{
  "num_hidden_layers": 9,
  "hidden_size": 640,
  "num_attention_heads": 10,
  "num_key_value_heads": 10,
  "head_dim": 64,
  "intermediate_size": 2560,
  "vocab_size": 8192,
  "hidden_act": "relu",
  "norm": "layernorm",
  "norm_place": "pre",
  "norm_eps": 1e-06,
  "positions": "rope",
  "rope_theta": 1020.0,
  "rope_fraction": 0.25,
  "qk_norm": true,
  "attn_scale": 0.137,
  "bias": "none",
  "tie_word_embeddings": true,
  "parallel_block": false,
  "extras": ["normalized values", "learned residual scales"],
  "init": "normal",
  "init_std_qkv": 0.0321,
  "init_std_o": 0.0,
  "init_std_up": 0.0321,
  "init_std_down": 0.0,
  "optimizer": "muon_variant",
  "learning_rate": 0.00844,
  "beta1": 0.9,
  "weight_decay": 0.012,
  "lr_head": 0.0037,
  "warmup_steps": 99,
  "schedule": "wsd",
  "decay_fraction": 0.846,
  "decay_shape": "linear",
  "final_lr_fraction": 0.1,
  "batch_tokens": 65536,
  "max_seq_len": 1024,
  "doc_mask": true,
  "z_loss": 1e-05,
  "train_tokens": 879400000,
  "max_steps": 13419,
  "dataset": "wikipedia_en"
}
Each number is 128 + 24 x the weight over its row's rms, rounded and kept within 0 to 255. Layers, rows and columns count from 0. Numbers have three digits each. The size before them is the row's rms in percent of the matrix's.

# up: layer 2 MLP up, 2560x640, rms 0.079, rows 1228-1265, columns 240-319
# down: layer 2 MLP down (transposed), 2560x640, rms 0.0391, rows 1228-1265, columns 240-319
up1228 096:095167070135118138135102165084136135123142144142132129106135159147107150147115148143126138115133143125166113102143150170156155145168104125086108167138131124122107121169145149152100177088093133100145138132144143179119129114121120121111131118
down1228 089:085127133117085158128081148149142164085119111104132061128125131101089118136100193126136114150138092127126106117117094101126166115168159108115153170171140140131127125145113166125100195134097141082093136138106131171161087086107122101109127133
up1229 099:117101075141179133127127097081172093120109150108073154110106125130131144162126135123131122133123137115160159129138142130163108183121108144115126093159122091128107125129125158109177108124102128136108138072142135159166127168132098146135077105
down1229 103:122113127175114118099175110089108129122101124129128137132118139160123145121153102117121121140147126145116150088148135113156108135147128099084116103108160093129140154099077170142088152085138103125127133123136149139086098134130110126118121151
up1230 099:153158145111152168141125129124131139165106144146089076134131110135157136146151152109135170134162129144130096115129124147129099126158132134124132127153083119186103100142151155122133114142132102125127096135138137144106144199079103117150185135
down1230 098:136120152102108156130128174122173144167140127132138124127142137115124107112165114156138141125139135129163084151108153137148092126140129124150166091130084115149130156131111111138105115123149124083141143091159134168149108173160142124127161143
up1231 091:125125118150108121101149146140117181176149127126136105134152120098149165136117130083122141094117087111115165136125099100123147135141134111153112115143135148118105142115140111136094158121111199127134147140086137137109126117166159137130123125
down1231 088:153113119153099109128136127150092127119145140123132120096128156153114139129104107107124137147125190147112141133087128090090128151154137161164140099163109166096130132145134108123161102144114136088152122164160134107078148075126156147123137094
up1232 096:140114118164131138147169160086132141148179158138114120093133177060173164142131148165166165084105152108097136138122124133111147148081114139131104114169116126152111152128140114129147119133125142123067132095103099091092099150105147144082175104
down1232 096:088090179127169070128124131148173125106131119145118162092145127109108111145163112144150129135100154151116113129155134099117136128100101082137135103171118093136120104120109138138159127147161082082103139152082125100105095135118149169122127140
up1233 085:113124121156135130126134154129108133092134097161130118128151138132139113113135112113153170143126129131154100159128108136150128167158139109065160133087162140122133126125148078163133092137130169141123171138134101110106107143117135118255107115
down1233 080:072125112136110130144104124153108124141068140130135162162114150094145140148143142156111133102126120107095146079138149107100138163090141125139123098163161117157172126140145121113103124089101137138170130117166119120170103139136141135129136136
up1234 108:115136122150161119121138139122117139128111133082142127115134123087143129121150122142129122143080131139116131165109140109126109146139116189148142185108166159120150114105107129124071087109143119108116125112124163146155121104123108113187098119
down1234 113:114133126155142130147128056110140106130126113115153109114134105079148148142123132109106106078139124143104156117160138126134109109136141149153135187077168154119123130100116144130103137159128145090137126140133123102132116087143109128088130150
up1235 099:099111106115104097127161125098110145097106091090105129090165133112143113166134119123113122123117077164128106099117125130117105093073136126166089125149121158103172112105103109121156141127085123116154128132145172175170096138103087085165116093
down1235 102:112140101108158151160086148107087163222078142124133136104165135124150122107090135179146138126171099143142143146152125172101131114116134122171071101104132114128112075172111161173138098099144165101156148143145156135094102134095121133138112132
up1236 100:179103155136121165168176116102103161109139126162143083115152104139130154130106082141159123133131144121124151155110167154129122106118118157156139129122131158165144117151136151119121091122150133103139154107114152120072121107156141127135102141
down1236 106:099153148149102165136168147118127108109112136131137139121115108140118132162100112093103113117127106110104148139072165139118177128149212147129108124125116116152142081129139098139146123118117146092132158078102138134088119141099143122164124099
up1237 100:114123124134136163122194127150152151122111091164148139164165155087177183122101131135128168108128104111071113117144138117114111183109114091129119119138108079144128111095130105151127135104101165107191095128148118103138133133121118103119139094
down1237 103:131144159118196138119157137108109111098119145097137105097191114112164118121121106146113172082104167124115134115144142089124139156162111098058140152105109085142171160103136091185136122121128123138141163097150150140121110140135151151139152119
up1238 102:087155142157166115104176137136142150102145168226116110134082106132155129094132155135150090134125122063124179123118144152170138151140120160130137094139110126127112118090126108127133115130149164077129123065130132125122123121122134146092094135
down1238 103:120162096140135150130108127144166147166126140171094127121111114166137165093143108112168102162144109109082144084122094160162137106143153112107130127132130148075121107094155073129189106135118113098143126088094126121135132120143121151100159137
up1239 101:144136103112116157118147115158098158132114088102131138103151150122121099121172150147132147141159134079151097131097144097161101095126118126097154145106142131168124105130155105161104126139089155130133135121149118118127160144107111120118120183
down1239 100:159119133110103125106135092086093160112154124106113133134123135159153127110141153099135126091132150124180122093115123154135108082113166157083196157133126125131122106116147113146128132107112112179099095109127119167149145154101078094144130149
up1240 110:128138129127154124166120087147086190114130143120159139128153094115101184123113107113126123133122119149096126162113160083131121127131106108112118119156095103133115157161104106112130151132152102103157095093103127136130107135127119044113139156
down1240 122:138117132125121126147133104103151148100155137123148112139102147128157110130077117140172145136119165097136063114119132118097121138083184070132133162150113112112107142131154123130134117091168119145130081134124188115136156099126115158134148108
up1241 099:159119130134109128161098146155106068168154097138128148127085137095158183119106106127116158182104164140112130138142137146076119142105135128144146102109112071144180148092126125103143158145150109160133107074092145133144072143106135086120133121
down1241 107:184137158134146102168123110104147139125128139156066151176077165105152106150093124116109104097112161120109154137131109127156137105109142141107100152105146136112124134101146131179124151112152143183127136094060140144159125121112157107113147105
up1242 105:079112117126149176146114135117136173144117077104153116145141121113092094117180102134171148122125153121105087146144114095134117123098101086131117105130136089160149115144177157102118148122142182130132176160131102125134050146146130167131132159
down1242 098:070094097125122169105129118120135127142098150109149148121123155123102157164125105096121158128145076132145105119142150122097150172089155145112075107150138119124106148147170123140170107139126165128142098102116131144157139134102133119148152137
up1243 108:112135135174147111141127175093170114150048091100129138112123123104119150101109159132130141109129113108122150121112142133144143141099151136115122085151100118160128108141095119175108122104110150152105147102144143069133164183154115119156189107
down1243 106:116135130121176085128152152142136141143092112116116129087081186129134124086126174141111140109129119124116097114135137107146191159145097108120117133154141121148119099106148111133114171132122082170064087091106117097102121127136063145118125129
up1244 092:120151094156157192107147126111131137119114098116097119116143124138109118109106154123132127099112118119190103107150092106136120162123094093155084152175131126123109092163084121099100142130131125111133151097130105080162148141106162121175128152
down1244 085:169172118119113133116145131110151129090146070162154096158141121129121148101085133137107138172127124149161127101132136137096157149147113135081139137099147098133145121137153163102109106147109167183165138123130134141079130107150153207160103130
up1245 095:089115152152094094118141169136137116106064141123110141098097136118156120132082093126107144110118110141118101161130130147094121134162110161148112105092104137152126136125182141120138104117099100141154154088147162145166103201125085101104075096
down1245 095:100154066155107108139123128140115141083115085133103142140134148113157114123096098142129067119109106141104082140127103108131137092173106123136083172110117119140104101137124102150135130127095135139115161141156117101131129132183136139120140080
up1246 107:132166070185104149098186137120120139071185128122146132116170148173089111123131089141137128128128165110209098112132165122112159144092133148110127101106142115171155115129127097162113116121107124130133151137137148129146155113109164134152101162
down1246 102:132146083082182164092120136164132132130149131099179149134144077138118135169103099154105186153084150113124129130140107089162129137105114130134134115136139096145159101098099108127139132082135095140087126134129143115116116089145178136142096156
up1247 103:127135084091116136106173090132103152150131130073122148150126116127097137137124142102100087132054160117088133112125096155113130154142146142111146094138113113140163142137166160134142162141112148134118112167143113084151100157143100128102135150
down1247 090:101189111137147109125123127170133122117122133137115075152154108110099148158148087110084109128107166127132164068133115123112127128113137143128148113127124128148184193119151163125130117104149137095148165075138132141121109131148130121153113206
up1248 090:152111121153120137116115102135132129137136093186136119113092064115121102122151099147123144134159141137124091120105139079150162128121163135152081095063158133113095161104163128116142150109133087105154132130145116104135168121167104114104089153
down1248 089:115138101140079109135156140099103093136128147139140120102144130156138172123143139123132178113128125136118129147131107124084113126102076111133177123153141049117146106125097096155099112145135137162122134128105134105111137071131150115093147151
up1249 095:122133117151132117091127125125147111151075132128083120143114210095095101120155088123138146093123129142147121153136142117101154152077124129102148163126139121139125107098138135164170123109141159114125178127094079115096120157095117200146102111
down1249 092:105125131181173130148139148093136154137182112149098131136116090108118107123117078157163154139128132100121118140125093098126118094144112123100101124145124155139149136087158157109104185137117131109171121152174118115098129117112136093126153093
up1250 109:121151148090108143118129136129139151117158074131133121144101139094127140140146091147136139106139115144091117158120118132096126158082076129135145159133112154125087107119095117129127090138144133128124120107092080127106102110156115097122168142
down1250 124:122168146137135137141092137115135089136168091124128141094124153135123137132099125131134127106157132146106101111168128135131104121129113112170145142078115127119104136130120110128138112119107137133107147155134093131140105124116125106152114142
up1251 104:151116078067130096136102086146112091122125112078118146108092116176137153105108131098127160162105123122172115122118141123162081099104083120171130108122084129131125133142132092106140135166129142141100140132152115135077086139126154127152145143
down1251 117:145105136145106167132144104137099112141185156125124142111163160117083133128085104126135130152118129076102132129123103123163116111107131163148100096127111117146119107127146127137091110145176131118112074073146110111133064179127119134129114139
up1252 083:110164146092113127132121161119083103100138151103125130074157147085147147124120149086133176142115117154118156101146129118150111119154142078167141116089093120102170114092143177109136100125123134145145127127108132110127155095142128111106043145
down1252 079:144132161135152139141198171138128108159098129132152130106125113136159129121140081133126100193128119166126160123137133139148158127142157136111088132157146118132138121114138169162185136143116133189160110133114123132085124107084161116095115125
up1253 101:119136096099109146091118149149140151120117149109159135119147128160082150137152138157120110135136126131124098107147113132107156137123128106113086138126121100109085081103090157140064097122109144175105114128149132126161157170142172117127156167
down1253 106:124147124130134141139123122153107161144130177130138119086111111095129103142165094141134156133132155146093124129137138132141160106182106118142141149091181144142160077148154157099127138144094144161139142110129139171130145135165174102156079093
up1254 094:118122148178105120130097089110109099147119138117131153132125080082116104189134084080135134163095122073121107152114123143140129141115113151127146179147113117076109153151108167070064139114115130084121165066097108139149127171112096123144118152
down1254 091:111136097103118118146154077123170179118200111149125117115145170152152149090106119106099110135157109136097126095110121134086145099169176132137097134103146123137109129130139116118162131145114116142160096122158139142096136117107078121171138112
up1255 107:159119141114148131110128119108115146150153140130146145142186103117088158095121124135074115121146181126134112148120117126107109125124144089103170159139123111135111063126160152139131136105070134129111124126104144103123110165122169124106132083
down1255 112:184112147127143130139122104137197138117168170157142138115129133121088070060118124113111162115126179126135131106127122119111105153139119116150101177148143126166133111139134123057092143150114167142133121114107105133104128117176156166149147126
up1256 077:115164140176089110122139157119110117105177132119144106137103159157127126142085123111077107153140127121160163122112163105177127167145112103126126117129152134133171125124115131130120119113134130078144136125145209123131149080111122112132106141
down1256 076:067127147103144171154131107075119141131070121118076116099114124182148167167108156121114117163190122121108151124123152116120167139129168151134130105110149171134135131128125142126145104178130083123167111125145108119142122147105146114135130137
up1257 100:163102121117153148145109155138165103145139126144129067130126081100146131125150111140114168119094125141144136088112129159128111142185140138155123115119112150154142127140131128112116113142116117169129133075158096144104132132172118136134111123
down1257 089:098096172081140148105134123133143159159143121123135111138086169153159124152109104131091163119121139146118121138136139128119041128159165123132137107099123134175143160165099109138140158113111104114107110106125130123100174142146115140127085123
up1258 094:134145117124161118135158132134095106102124106111122113109158106139099110146159170087144162126102140094179141142142081111136146118096121138075143121095121112125135124135132171158098142142108159132115116150124093105155127094138107146200148091
down1258 094:097161139128138106126128152127136177172143129126180173106136130140125153155129185126110101111093110118098122131141108133145122123120138132102183136090146126118130147133156120134111141104118139088126151147143121154131117117119131122128165106
up1259 116:110135129112115098106175138080095128114113155109141132115084084143121133105107137089158100076129112120163108113094130117145105101109093135097132106089140119129117113081176136169169133150158114142131167130141165100124121168151104107102084188
down1259 123:155135126068123127128194154124122095129117112138153110130116095153124115126145133118151120141121157116111143143142120151172122112150135160115142134159105122146152095083096138175127093151153169130174153157129107125142133138146143132114111098
up1260 111:104129130095147130132167133123124143087115115118096179165112124167140108116144134132109117151139109121130144156130159101115090131133115144128145140131121086107146135123142114140170186135134096168124156102074145159104161084163155110146151147
down1260 111:092126142102122094140136152110132126082122147154129168107114121182098141174086120175152128147140147137137150145154141146117103140127141109115166111124139109128174139124127135154157160108135107176100101118114137122122151091163123143152113123
up1261 091:108102158131122141077100118128127133140124143136140127120110180114083125147113118167168157139144108157124108132132121125151135131078161139139107135153131132158135101131179150102102111143117109089112095159150134112109133079091137131137131121
down1261 082:151141109143148134158107126137143124116121134083121099105123129106100120146083135091101169103128163191146138142138150144146126155139082156138133142131128068147088140142113093107157144126106140100104113156139153113145120106138158125057133119
up1262 097:132100106122145123097093107124130166122145083173182104145127133158104095158110152125129126161144104149109128079111065098066166117164148144152111127186110110127105103108108174116126118150126130123101130136135106125134140145118135120140127125
down1262 105:109121113140128098101127130157121098159150117120082163123119120145145106122092151109110124094177145124114136069144165109145104135116123163178125134206102137098120109156114117086120141161112104125100091140154149150116149148117151072111124090
up1263 106:127120125149146136163130115116111111155169157133099145123194103110122125114179165164139126112130117144138108154141150166117153099131115088164125155118102108180109099124113139171107093131115171128122144166156080139146105144131167147094127140
down1263 115:121093150126144091139136108110146124133173138130103135168103111119135093125147152147127137160125104163163121141150145132082156094122121096166149114118124134161131103110087119187168105150145135163135099151114160087138111154125145118119142146
up1264 100:187116134145097119137127144125113151112175116181126075124112075139129123143142134113123148135120142114113106133168125147146133144125139085149164125173072131094124101113096081073123060148090110121123116155159139129123135151139117097125119107
down1264 094:095144151142152127100111143117136096138108136142139121114118080126100071127146151152144172127099131113126137111167106161136137107142132117155152151137108138128127148134089137129091100104075100072136100123115090110133117072107169152134140106
up1265 110:100108093124135150149199121163068129094107088128137174171129118149126149106114106144152105137082130124132122115131135160139137139081125134113188133127174147144137119131122116137101122133116157169110125099114155142120113097162112151156095144
down1265 112:140108102143120121132144168115105136114142135149119166145157131114164108158133124117148146126135145125145120161126133173117098111137123174165156140140135111102077101127131123144109147149094133136123128157157139097079134105090111153107098134